{"num_attention_heads": 4, "norm_eps": 1e-05, "rope_theta": 10000.0, "attn_scale": 0.102, "init_std_down": 0.00311, "weight_decay": 0.14}
Each number is 200 + 40 x the weight over the matrix's rms, rounded and kept within 0 to 999. Layers, rows and columns count from 0.

# gate: layer 4 MLP gate, 1024x384, rms 0.117, rows 822-845, columns 0-95
# up: layer 4 MLP up, 1024x384, rms 0.121, rows 822-845, columns 0-95
# down: layer 4 MLP down (transposed), 1024x384, rms 0.109, rows 822-845, columns 0-95
gate822,184,208,165,190,164,168,169,224,232,146,217,235,183,170,167,192,209,184,238,227,179,186,226,210,243,171,160,242,103,307,267,138,141,192,216,239,287,243,169,226,282,190,162,255,198,201,148,185,154,201,228,135,167,205,172,282,187,166,192,202,211,261,187,224,244,189,186,206,221,135,191,155,266,172,189,254,210,186,220,145,119,199,222,140,168,138,254,119,265,198,230,223,211,144,140,92
up822,237,164,259,191,182,157,200,178,194,218,158,232,189,226,205,226,169,255,251,165,123,197,117,225,168,179,259,164,226,139,134,121,160,256,222,217,221,225,259,284,81,275,232,289,208,227,191,206,193,183,228,212,243,219,221,172,141,249,237,220,207,205,235,192,189,202,159,137,169,250,202,191,107,212,190,164,199,260,164,196,127,199,272,194,229,167,192,221,182,172,179,231,175,241,231,228
down822,263,268,170,145,198,178,166,163,259,207,269,220,176,267,201,149,217,189,208,217,161,258,230,232,174,211,176,225,227,136,234,215,118,230,199,210,226,210,215,189,191,210,99,289,265,190,214,177,203,195,257,158,251,204,175,287,165,114,220,172,227,239,169,149,179,66,183,158,187,255,199,302,210,181,115,239,189,279,200,216,162,176,238,246,159,144,216,191,216,138,189,151,220,217,186,249
gate823,262,173,253,164,208,231,241,145,281,213,255,207,202,235,281,201,185,159,233,183,185,294,191,197,196,272,199,227,220,224,190,180,243,71,220,186,161,175,249,220,249,141,305,114,136,244,279,151,200,195,267,189,126,187,213,216,192,244,230,217,235,233,236,179,209,254,256,171,155,209,185,205,220,277,249,141,244,159,169,256,170,160,188,209,145,138,300,115,175,211,135,218,223,192,233,171
up823,177,269,229,194,143,159,211,238,194,143,202,261,175,210,262,143,201,194,238,232,200,266,197,227,194,199,236,177,188,204,229,171,204,230,218,225,165,195,214,245,275,273,150,195,201,223,205,224,185,212,269,290,192,199,149,190,153,223,239,138,212,195,192,196,167,209,174,199,158,195,175,105,184,226,227,163,263,189,237,140,246,205,206,257,263,233,140,228,193,206,150,178,148,198,154,199
down823,230,165,184,215,240,244,84,191,226,237,202,214,195,173,196,164,225,123,191,212,219,143,183,212,132,216,221,169,197,243,210,215,178,176,178,229,270,192,218,138,191,204,169,204,164,226,150,129,220,140,246,197,269,170,150,178,247,217,178,199,159,230,244,147,170,219,282,169,198,245,182,177,221,238,189,191,202,238,192,171,166,226,102,252,191,174,226,179,208,180,226,275,289,240,237,217
gate824,198,256,196,231,202,218,206,252,221,234,168,270,219,150,270,281,151,239,186,242,209,194,277,248,195,182,203,227,173,174,135,203,251,123,183,269,198,223,181,268,195,187,139,259,121,229,243,164,226,195,231,151,259,146,218,235,223,230,179,178,208,197,250,209,173,178,270,201,90,232,159,222,231,159,202,228,211,170,185,205,178,267,220,142,212,206,259,180,162,215,161,163,231,275,236,166
up824,190,221,190,199,193,198,136,233,251,235,210,220,251,191,232,182,223,237,235,240,201,270,234,190,174,264,211,272,222,166,191,199,143,211,205,114,166,185,160,173,230,229,225,176,251,171,210,148,276,183,172,142,109,183,210,242,194,168,172,161,200,193,190,171,179,188,116,225,219,197,193,150,188,202,180,198,224,262,145,158,213,197,143,181,186,286,215,230,204,204,204,226,135,138,225,223
down824,265,235,190,168,179,114,146,147,172,181,142,216,253,220,172,165,159,213,237,201,266,251,211,238,172,234,148,134,256,126,173,179,245,211,215,123,144,168,149,196,167,217,148,281,188,136,83,177,150,136,280,221,180,175,213,284,176,197,265,206,243,198,233,223,163,185,212,237,268,240,182,204,206,186,204,199,104,281,94,243,222,104,318,154,186,197,228,190,218,212,282,294,158,203,174,249
gate825,211,211,214,215,180,233,179,234,213,174,222,118,292,210,184,172,140,155,211,240,230,154,275,221,181,204,166,204,245,159,180,282,187,176,170,232,156,181,242,221,247,217,85,213,200,263,127,210,227,204,178,210,235,202,232,202,245,157,159,264,209,287,202,213,152,209,150,276,219,205,240,232,189,181,209,189,216,168,213,257,204,119,163,186,185,145,146,248,222,198,209,230,137,176,160,356
up825,184,262,190,232,205,175,205,228,167,163,210,233,235,184,158,270,202,169,172,140,219,262,145,165,220,233,247,223,197,211,229,169,222,245,106,164,208,270,246,201,181,203,219,170,101,243,165,153,267,247,157,203,182,208,166,204,250,205,169,194,168,165,188,220,199,225,236,250,218,147,193,193,180,240,223,200,246,174,215,144,204,217,185,125,187,165,157,185,182,139,208,116,188,258,251,221
down825,217,161,278,272,232,239,216,246,240,157,201,166,172,188,246,209,285,182,195,162,188,198,256,261,208,210,219,143,206,217,198,163,164,195,236,221,209,185,207,195,167,160,243,226,274,180,230,268,158,251,219,167,208,215,271,278,78,208,210,170,159,205,237,171,209,217,127,217,197,235,207,156,242,223,189,256,183,235,188,183,141,232,264,189,203,193,246,237,189,244,224,217,193,225,186,205
gate826,138,182,268,243,283,155,202,171,181,125,274,167,241,160,209,214,148,281,184,186,124,205,299,229,137,256,168,265,134,204,186,203,161,193,226,197,207,192,233,186,214,179,114,186,175,204,201,183,157,195,251,198,203,196,196,205,236,218,187,197,156,256,210,198,152,138,184,153,152,157,167,147,198,182,221,254,221,182,220,156,239,176,173,179,181,131,149,239,200,220,227,159,237,182,208,228
up826,180,251,182,121,190,204,133,177,248,181,184,153,120,214,136,186,233,230,173,123,203,253,245,229,142,142,199,139,178,203,118,243,198,224,259,211,238,254,128,220,255,187,170,256,183,131,216,215,232,219,186,215,232,232,248,191,175,213,259,266,244,149,247,145,208,158,214,240,267,191,243,180,271,200,177,218,255,200,153,166,114,199,222,230,209,141,262,134,188,221,249,266,163,203,222,191
down826,202,153,169,310,264,178,227,213,140,156,317,150,284,201,248,229,221,245,223,179,145,126,194,203,175,174,150,255,220,169,173,170,160,246,217,251,161,181,247,159,231,177,169,165,192,201,215,167,187,183,200,174,170,171,144,184,242,201,157,180,190,217,222,148,247,184,90,183,183,213,157,208,149,215,239,209,189,192,205,160,278,185,146,192,178,225,142,245,195,222,224,179,165,206,216,198
gate827,185,177,213,74,214,163,129,303,208,218,171,194,214,166,173,171,248,87,182,194,160,144,232,263,295,272,203,196,195,173,180,203,202,227,173,294,222,203,173,190,207,315,218,229,260,185,193,217,166,179,181,213,199,190,158,223,257,196,182,158,164,188,163,195,234,193,175,166,175,151,74,175,287,197,217,245,198,247,214,177,271,207,193,148,207,147,158,207,233,150,223,197,220,213,239,240
up827,213,211,242,141,277,191,183,179,211,242,167,142,190,207,155,192,263,250,223,190,175,228,167,169,253,179,142,180,208,243,148,228,256,196,271,181,191,164,175,256,178,268,201,172,167,175,256,113,195,140,216,190,138,196,135,276,189,196,207,195,205,167,101,146,262,259,154,211,179,204,169,243,225,161,158,197,163,129,220,181,253,116,265,224,219,135,177,161,200,191,204,180,234,194,248,233
down827,270,151,112,145,177,174,178,224,244,211,167,183,123,212,208,250,149,195,133,172,223,220,258,175,200,88,240,228,193,180,303,193,147,182,206,251,172,292,223,234,230,195,300,249,190,227,198,228,228,218,216,235,247,194,209,172,278,193,96,222,164,129,213,89,150,201,226,241,156,273,123,189,188,195,226,206,150,211,220,219,242,214,214,188,272,152,248,173,189,243,247,213,221,200,259,173
gate828,187,241,258,207,197,192,215,192,211,197,204,194,255,203,230,250,211,203,165,252,218,141,198,214,182,219,144,190,171,212,294,166,187,225,216,252,210,214,229,217,128,228,243,212,150,230,121,184,200,216,173,168,173,239,201,207,208,229,223,214,129,201,186,225,198,200,183,185,131,214,159,196,158,159,201,271,174,286,148,187,194,185,205,177,214,153,175,196,171,186,213,203,235,208,134,172
up828,167,117,222,200,214,243,218,171,262,177,310,207,281,166,120,284,223,189,227,245,163,258,72,167,250,202,154,153,191,234,193,204,273,191,198,244,217,186,218,168,208,246,198,187,249,202,109,105,206,216,198,145,134,144,176,177,180,226,181,189,169,217,223,234,229,295,213,222,169,286,228,253,131,183,129,249,165,181,204,323,184,164,196,211,198,164,255,142,181,221,221,191,236,201,221,271
down828,168,262,276,183,176,210,208,222,197,225,257,135,193,200,124,246,134,256,207,292,245,158,247,144,204,136,157,210,139,281,229,214,191,158,202,186,169,179,223,167,197,193,239,207,220,162,148,215,198,224,152,177,176,218,214,172,206,221,169,205,112,176,141,264,149,192,195,213,168,124,210,150,248,165,177,229,173,278,200,205,109,177,202,159,185,153,225,212,223,205,209,200,238,179,165,220
gate829,226,234,218,252,204,255,158,248,228,185,197,178,232,189,203,165,211,206,205,132,222,246,212,231,234,231,141,199,115,188,161,207,217,146,267,195,157,179,218,222,226,269,145,141,177,205,142,190,174,221,194,148,182,219,211,270,153,186,146,158,132,115,161,216,209,129,195,150,199,207,206,191,208,229,201,260,181,191,170,162,138,204,159,188,218,174,219,255,192,287,193,156,214,266,157,222
up829,177,166,146,173,179,224,210,204,167,243,246,221,168,203,207,236,204,194,187,231,174,122,227,127,191,223,235,253,286,185,246,210,188,259,174,212,230,238,227,165,187,144,222,209,153,177,264,175,255,175,189,289,234,209,184,209,180,221,213,206,213,294,207,204,230,250,136,204,145,219,255,187,185,120,219,233,236,235,188,227,221,205,208,218,197,254,227,149,208,159,161,186,205,179,202,155
down829,199,238,178,159,256,202,216,232,189,209,159,188,220,191,153,169,141,164,198,145,195,208,263,192,221,200,248,211,246,227,209,202,255,201,193,197,162,194,212,237,168,239,187,177,112,187,241,266,225,170,208,210,166,257,190,205,249,147,193,237,170,244,227,191,150,266,121,173,220,186,159,220,243,226,186,153,223,161,185,142,220,146,198,167,201,160,137,205,123,92,179,153,275,137,212,197
gate830,218,182,188,240,182,163,203,248,151,155,198,270,196,249,168,149,189,216,164,167,220,203,222,154,179,197,194,144,209,201,236,225,222,182,287,239,206,185,210,254,173,204,203,173,206,171,245,201,213,187,233,85,199,189,113,265,191,201,197,136,256,135,161,130,217,239,225,179,192,237,193,174,238,120,170,98,207,175,148,195,233,205,177,195,215,155,161,173,155,165,181,167,229,220,192,148
up830,174,280,206,262,232,187,199,200,188,171,288,176,225,140,166,212,137,213,183,194,177,234,153,264,241,222,240,134,151,172,227,287,124,164,118,158,209,231,189,194,186,211,187,232,191,234,227,183,136,155,204,247,124,257,217,213,241,145,213,189,232,140,217,231,244,223,251,135,192,196,224,179,286,169,269,208,256,125,207,225,242,262,168,250,166,133,201,193,93,239,182,166,168,190,177,251
down830,147,165,268,234,178,182,145,205,262,155,217,226,279,165,159,242,284,143,123,244,205,236,151,216,157,225,231,212,221,168,159,201,278,249,152,243,206,189,275,333,260,191,215,161,240,270,274,234,189,133,215,187,257,185,244,230,201,132,244,220,174,228,173,219,247,110,214,185,249,173,187,148,244,206,250,169,191,213,165,208,228,184,153,251,137,182,168,165,120,227,207,179,181,76,213,201
gate831,240,210,201,177,196,210,120,195,161,202,221,173,215,229,269,223,137,240,214,175,185,212,200,129,236,177,193,190,202,135,242,213,189,230,192,243,265,187,208,241,231,151,241,256,263,157,216,229,216,202,224,174,241,189,134,240,192,215,231,201,171,258,194,197,197,190,249,221,170,236,178,211,184,141,195,186,246,162,160,174,206,256,220,145,157,235,207,160,118,169,197,166,183,188,199,240
up831,232,193,180,195,198,237,250,208,206,170,235,210,222,213,151,167,123,154,188,157,133,223,156,73,219,205,206,158,223,223,217,199,200,236,151,247,282,157,187,193,162,158,225,202,245,197,242,198,246,172,227,205,192,237,173,229,143,212,150,136,186,200,146,152,220,159,198,178,236,170,228,170,226,213,256,190,167,235,234,208,172,196,178,253,254,157,192,221,209,263,179,169,204,154,210,160
down831,202,176,187,186,162,194,205,186,244,221,159,151,233,170,185,213,210,153,268,161,201,216,144,252,210,163,152,189,214,183,202,201,239,152,230,219,205,196,179,194,246,245,179,250,198,235,180,168,251,211,189,221,196,217,199,101,255,214,159,210,143,147,179,236,218,221,228,278,203,311,209,193,168,269,234,188,275,278,198,175,303,202,238,141,183,272,199,219,206,214,245,225,163,227,178,237
gate832,244,167,177,266,172,269,196,215,195,155,202,201,122,226,132,230,166,279,214,189,205,135,196,206,148,259,230,156,203,251,242,271,166,247,239,234,143,276,170,236,212,254,157,242,159,147,166,206,187,220,308,232,212,150,172,178,191,241,218,141,214,227,206,170,165,147,154,250,255,246,202,197,256,203,239,237,191,234,155,194,193,178,158,221,206,250,182,210,215,145,204,202,213,230,152,232
up832,234,171,164,252,160,266,182,199,171,165,208,202,122,196,127,183,187,211,182,187,237,128,187,193,206,234,213,178,224,211,178,205,222,252,232,260,211,279,166,287,219,228,150,196,232,139,181,178,188,222,270,216,191,171,184,192,183,224,235,148,173,239,206,197,199,138,191,254,198,277,160,193,220,200,208,232,207,195,111,218,207,195,188,220,196,217,257,202,218,189,162,207,234,171,170,196
down832,205,220,251,179,205,161,175,233,251,216,206,193,235,187,264,201,181,198,185,212,179,226,221,272,230,176,214,256,172,169,169,175,192,165,186,203,239,190,219,192,207,170,227,184,236,195,155,211,249,209,178,180,193,231,220,186,187,176,202,176,209,183,229,201,213,256,205,172,148,196,226,197,199,212,164,170,222,207,210,222,199,212,239,190,220,198,145,202,160,178,223,213,227,183,221,204
gate833,217,168,162,221,209,206,168,211,183,197,207,205,176,240,233,250,193,198,209,227,195,224,235,131,219,216,259,171,229,296,207,180,130,226,216,147,194,185,172,243,180,137,195,170,153,148,221,123,261,174,227,167,118,177,207,202,203,219,137,242,253,219,191,245,177,208,182,231,207,146,187,148,191,199,182,228,211,157,227,189,246,266,182,188,250,203,142,200,123,245,211,178,170,265,180,173
up833,240,141,234,197,163,204,241,179,193,228,210,151,269,185,259,212,201,146,143,154,279,190,234,233,176,186,255,167,167,167,260,213,230,218,188,161,194,262,204,199,239,259,226,199,183,242,205,232,139,210,228,235,245,181,186,198,177,265,229,204,184,202,218,193,223,210,233,255,224,296,150,171,230,186,170,156,214,158,174,219,280,135,174,231,212,215,196,145,238,151,149,237,178,173,228,239
down833,173,186,196,207,132,186,201,236,186,233,155,280,191,248,191,172,255,209,208,240,173,176,190,187,240,172,195,208,243,136,176,164,204,193,204,219,214,216,223,174,144,179,179,249,192,230,145,159,247,249,156,230,196,208,170,138,201,144,177,171,133,233,260,164,146,203,106,217,136,208,232,287,210,175,257,176,166,230,249,256,152,186,207,178,132,176,193,329,223,230,154,278,224,220,222,247
gate834,241,165,154,222,134,162,169,190,211,160,180,70,198,199,195,207,216,239,218,204,203,180,253,201,178,218,119,230,223,181,205,192,217,192,213,163,195,196,195,216,173,177,212,222,255,133,191,202,276,192,247,196,234,194,194,179,180,294,210,245,191,175,149,147,224,185,149,180,229,214,201,234,203,191,180,219,278,175,190,192,240,151,175,258,161,168,178,209,206,257,155,156,195,289,260,218
up834,208,191,220,231,149,272,197,189,267,263,202,213,236,205,241,220,86,168,220,134,182,318,231,217,147,210,174,204,127,258,142,227,223,260,166,179,266,232,143,272,149,183,188,104,197,282,225,186,175,167,166,210,210,146,220,129,239,143,146,204,242,186,201,171,143,158,238,222,191,159,171,216,220,175,148,223,112,195,188,208,198,186,180,223,178,201,209,227,227,312,213,169,219,155,104,207
down834,264,164,208,198,214,167,135,225,202,181,204,176,190,162,144,163,273,183,101,187,244,159,187,182,203,167,141,202,251,217,215,141,156,176,202,244,311,218,219,285,158,243,163,282,193,199,224,204,126,317,203,244,190,237,124,293,258,160,175,161,137,179,226,224,197,222,173,155,264,173,156,211,169,241,186,205,177,186,186,184,242,212,165,170,216,217,166,180,222,203,180,186,186,230,235,142
gate835,209,181,201,195,244,198,260,239,252,162,135,88,198,153,197,169,208,215,150,226,191,311,207,166,264,191,252,258,189,261,188,224,174,259,252,239,187,251,223,202,190,198,156,200,186,168,238,249,212,205,164,145,167,181,210,177,119,199,176,208,174,231,239,234,199,236,221,171,196,197,256,166,222,151,142,135,195,211,183,168,115,169,166,211,230,225,262,230,232,182,191,227,246,211,124,236
up835,142,248,187,180,227,251,194,165,198,272,214,212,196,198,166,257,189,249,181,182,182,102,199,206,174,132,207,184,222,158,167,214,243,229,213,150,199,240,218,238,219,233,193,238,261,181,186,197,231,229,259,260,199,213,235,161,169,238,217,199,239,236,231,243,178,185,145,268,135,196,164,204,186,206,184,248,198,203,224,175,223,147,227,113,229,210,175,193,203,182,150,116,206,178,207,182
down835,209,196,204,231,166,235,183,150,234,198,144,79,199,177,163,213,217,224,178,167,94,215,163,182,172,222,189,276,186,188,220,183,202,243,250,227,292,109,262,236,182,227,203,206,182,159,285,179,179,253,185,187,252,144,216,207,127,193,192,282,179,277,185,169,240,173,209,127,172,235,205,196,208,174,227,199,157,193,175,182,226,226,177,181,224,177,254,235,210,206,130,223,170,219,178,180
gate836,274,165,171,233,160,214,208,250,216,150,196,186,256,207,217,161,85,199,249,180,185,132,193,171,183,183,176,205,213,285,234,285,217,180,186,166,241,154,136,158,132,271,221,171,185,260,211,263,119,187,212,209,221,216,179,160,237,140,236,159,153,154,206,206,187,217,169,193,232,276,188,242,166,230,158,195,158,150,228,199,194,152,212,190,107,289,181,134,240,116,194,274,200,277,193,285
up836,144,193,189,228,223,177,282,232,163,221,243,189,181,142,194,221,183,271,119,253,181,234,212,244,194,172,220,198,175,189,208,203,157,251,165,202,177,237,271,165,197,200,203,226,196,175,160,228,199,253,247,206,217,206,209,288,229,193,237,187,192,240,246,134,152,172,160,197,160,213,222,161,227,137,245,134,205,206,163,235,189,185,224,181,238,143,215,225,178,188,166,145,238,162,217,141
down836,204,207,196,200,177,209,185,167,243,189,205,169,232,183,160,210,210,176,208,175,251,170,203,209,215,223,187,198,161,189,242,190,259,166,235,187,217,212,114,130,217,202,203,191,182,257,251,253,184,152,134,264,191,254,125,184,185,246,189,173,175,156,196,178,198,237,270,175,169,138,189,141,158,176,137,181,134,210,196,280,192,156,192,259,195,233,169,161,271,238,193,259,162,215,155,195
gate837,170,184,245,167,216,179,224,240,212,79,180,187,182,238,165,213,230,220,165,212,282,196,228,200,176,163,154,184,200,251,246,204,178,248,117,171,271,130,198,173,161,200,170,213,212,164,126,278,196,188,224,243,218,204,217,161,240,193,261,202,210,240,155,154,231,205,196,159,221,184,133,202,189,219,119,249,128,222,168,173,204,175,174,183,232,269,219,146,180,221,219,125,178,126,195,155
up837,196,287,190,182,182,168,158,191,170,203,172,205,229,225,232,164,202,203,154,195,159,224,169,210,191,222,209,167,229,249,162,157,246,233,239,192,230,233,180,97,130,213,192,238,189,158,127,152,224,201,179,179,206,145,214,185,207,155,147,144,260,235,219,208,204,157,167,187,251,197,221,173,143,165,198,201,174,226,155,205,266,228,137,140,162,209,167,208,229,154,201,103,183,200,187,94
down837,229,186,136,145,163,216,132,240,223,222,199,207,196,141,282,270,126,207,239,181,176,237,177,174,237,136,175,187,229,174,216,179,203,197,276,224,153,200,181,223,239,234,161,184,219,149,175,157,136,140,189,278,220,202,193,160,164,115,181,189,168,245,236,165,171,178,225,225,229,228,215,227,174,195,228,198,287,118,215,158,206,214,121,114,195,258,211,96,178,255,187,238,141,176,175,99
gate838,184,240,167,230,161,284,95,220,251,200,190,297,164,280,209,125,191,154,147,217,178,226,221,225,233,240,234,114,177,254,229,164,172,210,180,241,201,186,244,198,194,178,231,223,179,265,208,195,237,217,185,240,253,233,183,187,262,160,201,163,256,201,217,179,239,138,211,177,239,155,243,213,166,204,270,274,248,193,171,196,193,185,234,197,165,220,192,192,233,156,115,244,163,199,178,165
up838,181,199,201,119,133,227,210,218,225,194,190,229,185,216,217,211,255,148,114,214,144,114,204,161,157,215,175,252,227,139,133,253,194,201,161,210,224,160,179,243,189,187,256,177,171,282,174,198,169,198,185,187,187,175,193,215,168,232,180,162,184,202,220,138,275,190,209,160,195,143,154,262,173,265,179,253,210,178,232,274,282,201,200,168,211,212,230,162,251,292,190,173,192,217,217,126
down838,204,146,287,234,227,183,314,160,151,123,155,203,251,200,274,198,242,227,246,217,205,247,208,170,242,198,257,203,249,143,222,211,238,249,207,162,224,148,179,223,209,196,191,163,209,150,177,193,235,174,217,167,143,200,259,203,144,180,189,158,142,231,141,221,168,244,199,160,87,205,195,115,277,206,206,104,168,174,216,214,271,210,245,218,194,144,240,211,153,166,211,223,257,230,240,255
gate839,228,191,179,312,212,218,247,104,150,259,156,184,266,265,243,319,174,192,222,214,114,124,204,153,166,100,211,133,158,108,170,221,249,206,264,196,246,261,157,197,195,127,205,235,209,178,188,210,144,291,242,190,183,269,215,159,209,214,181,181,201,186,156,222,209,233,187,164,141,233,170,207,186,239,216,223,181,148,205,225,164,181,200,163,174,151,123,231,226,265,265,166,243,196,233,189
up839,165,194,175,104,215,201,151,280,243,206,248,290,157,152,160,142,160,191,218,202,207,232,187,228,270,231,242,225,249,239,108,136,269,204,166,228,164,212,211,163,119,248,180,170,149,195,225,209,211,205,188,195,135,179,220,167,141,244,228,163,211,216,200,237,195,196,213,267,194,207,189,201,174,193,187,117,270,171,125,221,215,270,229,232,211,185,237,134,273,179,260,257,171,164,247,186
down839,214,261,144,219,194,156,245,225,201,165,205,212,213,124,247,182,180,200,168,145,176,215,160,191,122,234,223,210,214,178,165,195,254,233,205,245,240,246,86,194,184,238,117,232,205,247,186,212,254,265,189,249,161,205,88,127,191,179,248,182,192,226,151,249,233,232,237,204,186,161,202,218,173,208,201,161,116,166,207,229,200,120,193,113,218,171,231,178,271,266,180,252,193,249,157,235
gate840,227,223,232,174,139,174,130,234,208,280,250,177,169,158,204,244,186,233,209,180,198,156,187,187,138,224,201,198,248,203,240,216,169,250,151,225,125,236,263,182,217,233,151,211,228,218,232,173,201,173,243,176,172,154,270,227,134,218,218,209,230,212,196,239,156,202,293,237,219,188,191,231,242,172,223,158,197,181,218,256,181,216,120,226,189,225,238,197,176,184,192,163,210,239,221,144
up840,236,216,232,185,155,174,262,197,171,223,221,162,194,218,187,160,147,165,160,238,177,170,201,293,209,179,182,201,161,171,165,241,198,225,202,231,311,216,189,230,213,187,197,272,227,171,194,188,179,185,179,200,221,279,116,213,190,202,228,209,178,224,287,103,215,288,148,231,153,261,220,203,149,204,192,170,233,192,211,236,239,171,245,202,236,247,138,189,179,238,220,205,214,229,203,212
down840,245,195,206,227,237,232,193,198,201,176,204,250,191,193,310,205,177,253,175,220,138,222,264,261,193,160,205,245,256,167,197,175,236,131,235,202,224,138,156,249,251,173,169,172,119,203,292,150,208,95,251,163,185,280,210,174,228,153,242,144,209,259,254,191,222,151,174,228,185,295,184,213,178,194,238,181,180,221,205,231,184,230,144,171,297,150,158,164,224,184,253,105,195,238,224,244
gate841,209,225,229,196,140,204,206,238,142,152,227,146,238,179,226,145,219,158,205,264,210,157,227,221,193,185,210,283,181,176,176,133,174,194,237,156,97,181,174,135,168,237,225,181,128,160,160,218,283,151,170,239,187,273,336,170,144,206,143,130,233,208,297,234,333,230,217,187,225,185,152,182,149,188,203,209,222,248,174,172,235,175,269,127,234,208,181,144,173,160,143,241,220,216,175,228
up841,195,250,144,248,192,241,158,224,188,194,201,225,166,185,216,248,247,213,221,131,229,188,249,168,158,258,218,159,189,143,218,109,204,268,202,221,211,207,190,148,189,161,234,178,156,166,257,217,176,212,138,235,185,191,220,212,245,242,254,207,240,179,286,231,269,234,160,147,277,257,230,225,121,262,218,208,225,158,185,259,178,169,142,206,262,136,169,173,219,139,176,250,222,181,197,167
down841,190,146,178,152,197,172,222,205,233,178,191,185,303,195,209,172,165,237,169,267,181,202,208,240,209,255,159,238,202,187,265,242,270,218,224,231,264,177,241,191,194,187,190,217,221,233,231,201,79,197,137,174,201,198,152,221,210,216,266,182,182,148,254,234,221,185,213,205,239,241,223,127,202,166,177,216,192,212,182,158,239,172,179,180,234,121,309,139,261,206,221,196,160,241,194,210
gate842,222,212,225,257,207,170,201,223,237,211,132,222,154,231,237,155,188,123,150,276,259,146,217,190,255,149,212,204,197,244,244,206,192,172,231,197,194,193,177,263,195,213,212,171,151,163,95,173,151,165,198,168,221,182,169,213,142,227,197,201,254,251,193,203,272,123,157,254,172,229,254,207,196,181,241,152,234,193,194,196,274,173,210,194,181,178,217,209,188,240,261,244,169,156,145,211
up842,147,191,236,182,184,213,192,245,262,275,189,183,231,201,253,220,180,174,229,288,187,214,222,247,194,202,177,142,218,206,171,190,157,254,242,189,185,203,181,212,174,155,158,214,229,120,187,206,234,210,190,245,177,139,254,162,194,236,264,199,191,223,202,248,160,189,177,173,246,284,260,136,96,312,194,174,203,222,210,215,250,215,230,179,138,183,156,221,194,183,154,240,104,215,126,243
down842,216,174,176,243,224,200,240,183,195,141,222,231,196,103,219,178,268,214,187,225,195,178,184,217,139,235,163,287,186,207,156,172,198,239,222,228,140,207,194,206,99,212,178,201,193,179,239,294,186,197,189,154,216,249,133,258,230,169,220,164,273,201,224,243,246,207,262,154,162,152,218,283,162,242,154,235,134,203,226,156,132,144,225,147,173,190,221,132,213,155,177,183,249,244,264,151
gate843,231,296,221,210,223,203,164,128,165,207,267,249,243,235,258,163,267,165,156,150,292,233,160,244,234,142,210,135,200,201,250,332,188,198,218,182,241,222,210,226,233,218,206,245,202,200,180,229,224,174,217,138,209,250,209,182,190,158,173,218,188,217,272,163,117,165,259,167,236,195,146,183,132,107,185,179,211,139,258,174,224,177,196,247,151,187,249,222,228,213,207,253,174,180,200,198
up843,215,166,164,133,208,133,279,207,212,121,133,237,124,190,289,206,203,170,101,212,238,179,166,238,138,170,196,247,188,205,226,144,172,156,197,231,220,178,189,194,196,227,289,274,167,146,141,230,184,264,218,234,164,203,187,195,171,226,180,228,218,151,178,242,195,174,135,239,161,240,208,224,203,255,192,228,224,178,190,182,191,177,210,125,168,280,229,169,176,180,191,167,166,215,223,112
down843,253,105,222,228,179,213,231,146,249,234,266,200,220,219,228,214,152,250,132,226,201,203,194,211,175,269,210,346,230,203,269,197,261,220,162,197,222,208,197,236,141,222,176,256,273,250,179,164,154,157,203,205,233,212,216,226,202,211,232,281,249,217,200,200,248,168,233,227,311,225,137,210,175,306,192,241,101,260,219,207,228,293,148,120,247,143,249,246,190,209,222,156,184,264,228,230
gate844,143,269,288,201,196,186,243,229,157,283,240,186,246,316,279,208,234,215,218,220,152,123,197,177,223,155,212,216,155,189,217,207,129,193,211,118,254,178,124,233,232,221,170,172,289,199,194,346,180,142,134,119,217,129,221,246,360,178,299,159,265,249,168,199,207,230,131,206,255,179,218,244,301,173,229,225,129,217,225,155,35,303,148,202,163,163,143,184,141,210,207,197,285,224,207,156
up844,184,172,146,193,169,108,205,264,212,73,205,170,182,185,187,218,251,182,260,139,278,211,254,210,194,264,247,225,265,293,227,153,96,294,235,283,198,207,212,244,213,195,166,162,164,274,180,237,173,122,249,152,182,131,171,257,190,264,181,125,235,271,172,227,231,205,122,220,222,157,148,145,338,174,179,175,128,147,202,203,116,263,178,149,320,201,232,145,141,138,244,130,239,144,214,189
down844,132,237,210,213,179,195,244,258,193,214,282,168,206,241,218,225,240,153,151,185,162,209,207,170,139,135,199,230,157,193,201,216,180,280,224,189,215,212,142,313,222,212,201,226,205,257,177,267,196,192,216,178,200,189,247,222,250,151,236,228,227,261,212,237,130,185,179,178,243,108,259,213,215,170,222,250,164,181,155,174,159,279,109,245,138,214,148,213,205,228,195,239,273,200,177,183
gate845,179,218,174,231,210,237,310,147,268,195,190,165,155,208,194,129,156,235,241,183,154,94,171,164,240,212,139,180,191,217,182,170,220,226,195,157,217,224,154,278,170,191,214,209,259,231,188,169,169,237,187,209,189,211,239,150,225,251,201,173,188,171,159,196,192,208,209,145,187,180,160,147,219,233,238,201,285,167,184,202,161,201,260,181,233,237,227,186,156,188,204,165,142,171,178,174
up845,202,207,228,149,154,184,168,240,186,167,179,237,269,192,179,275,216,174,216,262,239,194,221,224,180,162,194,217,165,183,252,232,185,243,218,169,140,192,255,196,213,223,209,203,166,222,107,185,230,226,203,172,178,199,157,234,227,170,215,217,146,210,208,153,155,129,182,142,185,248,143,207,238,157,144,349,188,240,230,218,170,161,178,279,198,201,205,223,183,131,210,258,243,243,207,172
down845,166,201,172,218,227,143,147,215,154,198,257,169,232,139,265,155,186,191,272,174,189,237,193,222,157,195,273,206,187,180,207,167,143,215,236,191,209,183,152,135,158,146,194,225,157,211,184,318,203,196,224,211,239,209,164,207,196,171,233,252,175,226,200,166,137,288,190,268,177,137,242,264,196,224,164,158,204,171,266,159,249,162,199,238,197,234,232,178,173,215,184,250,264,152,166,263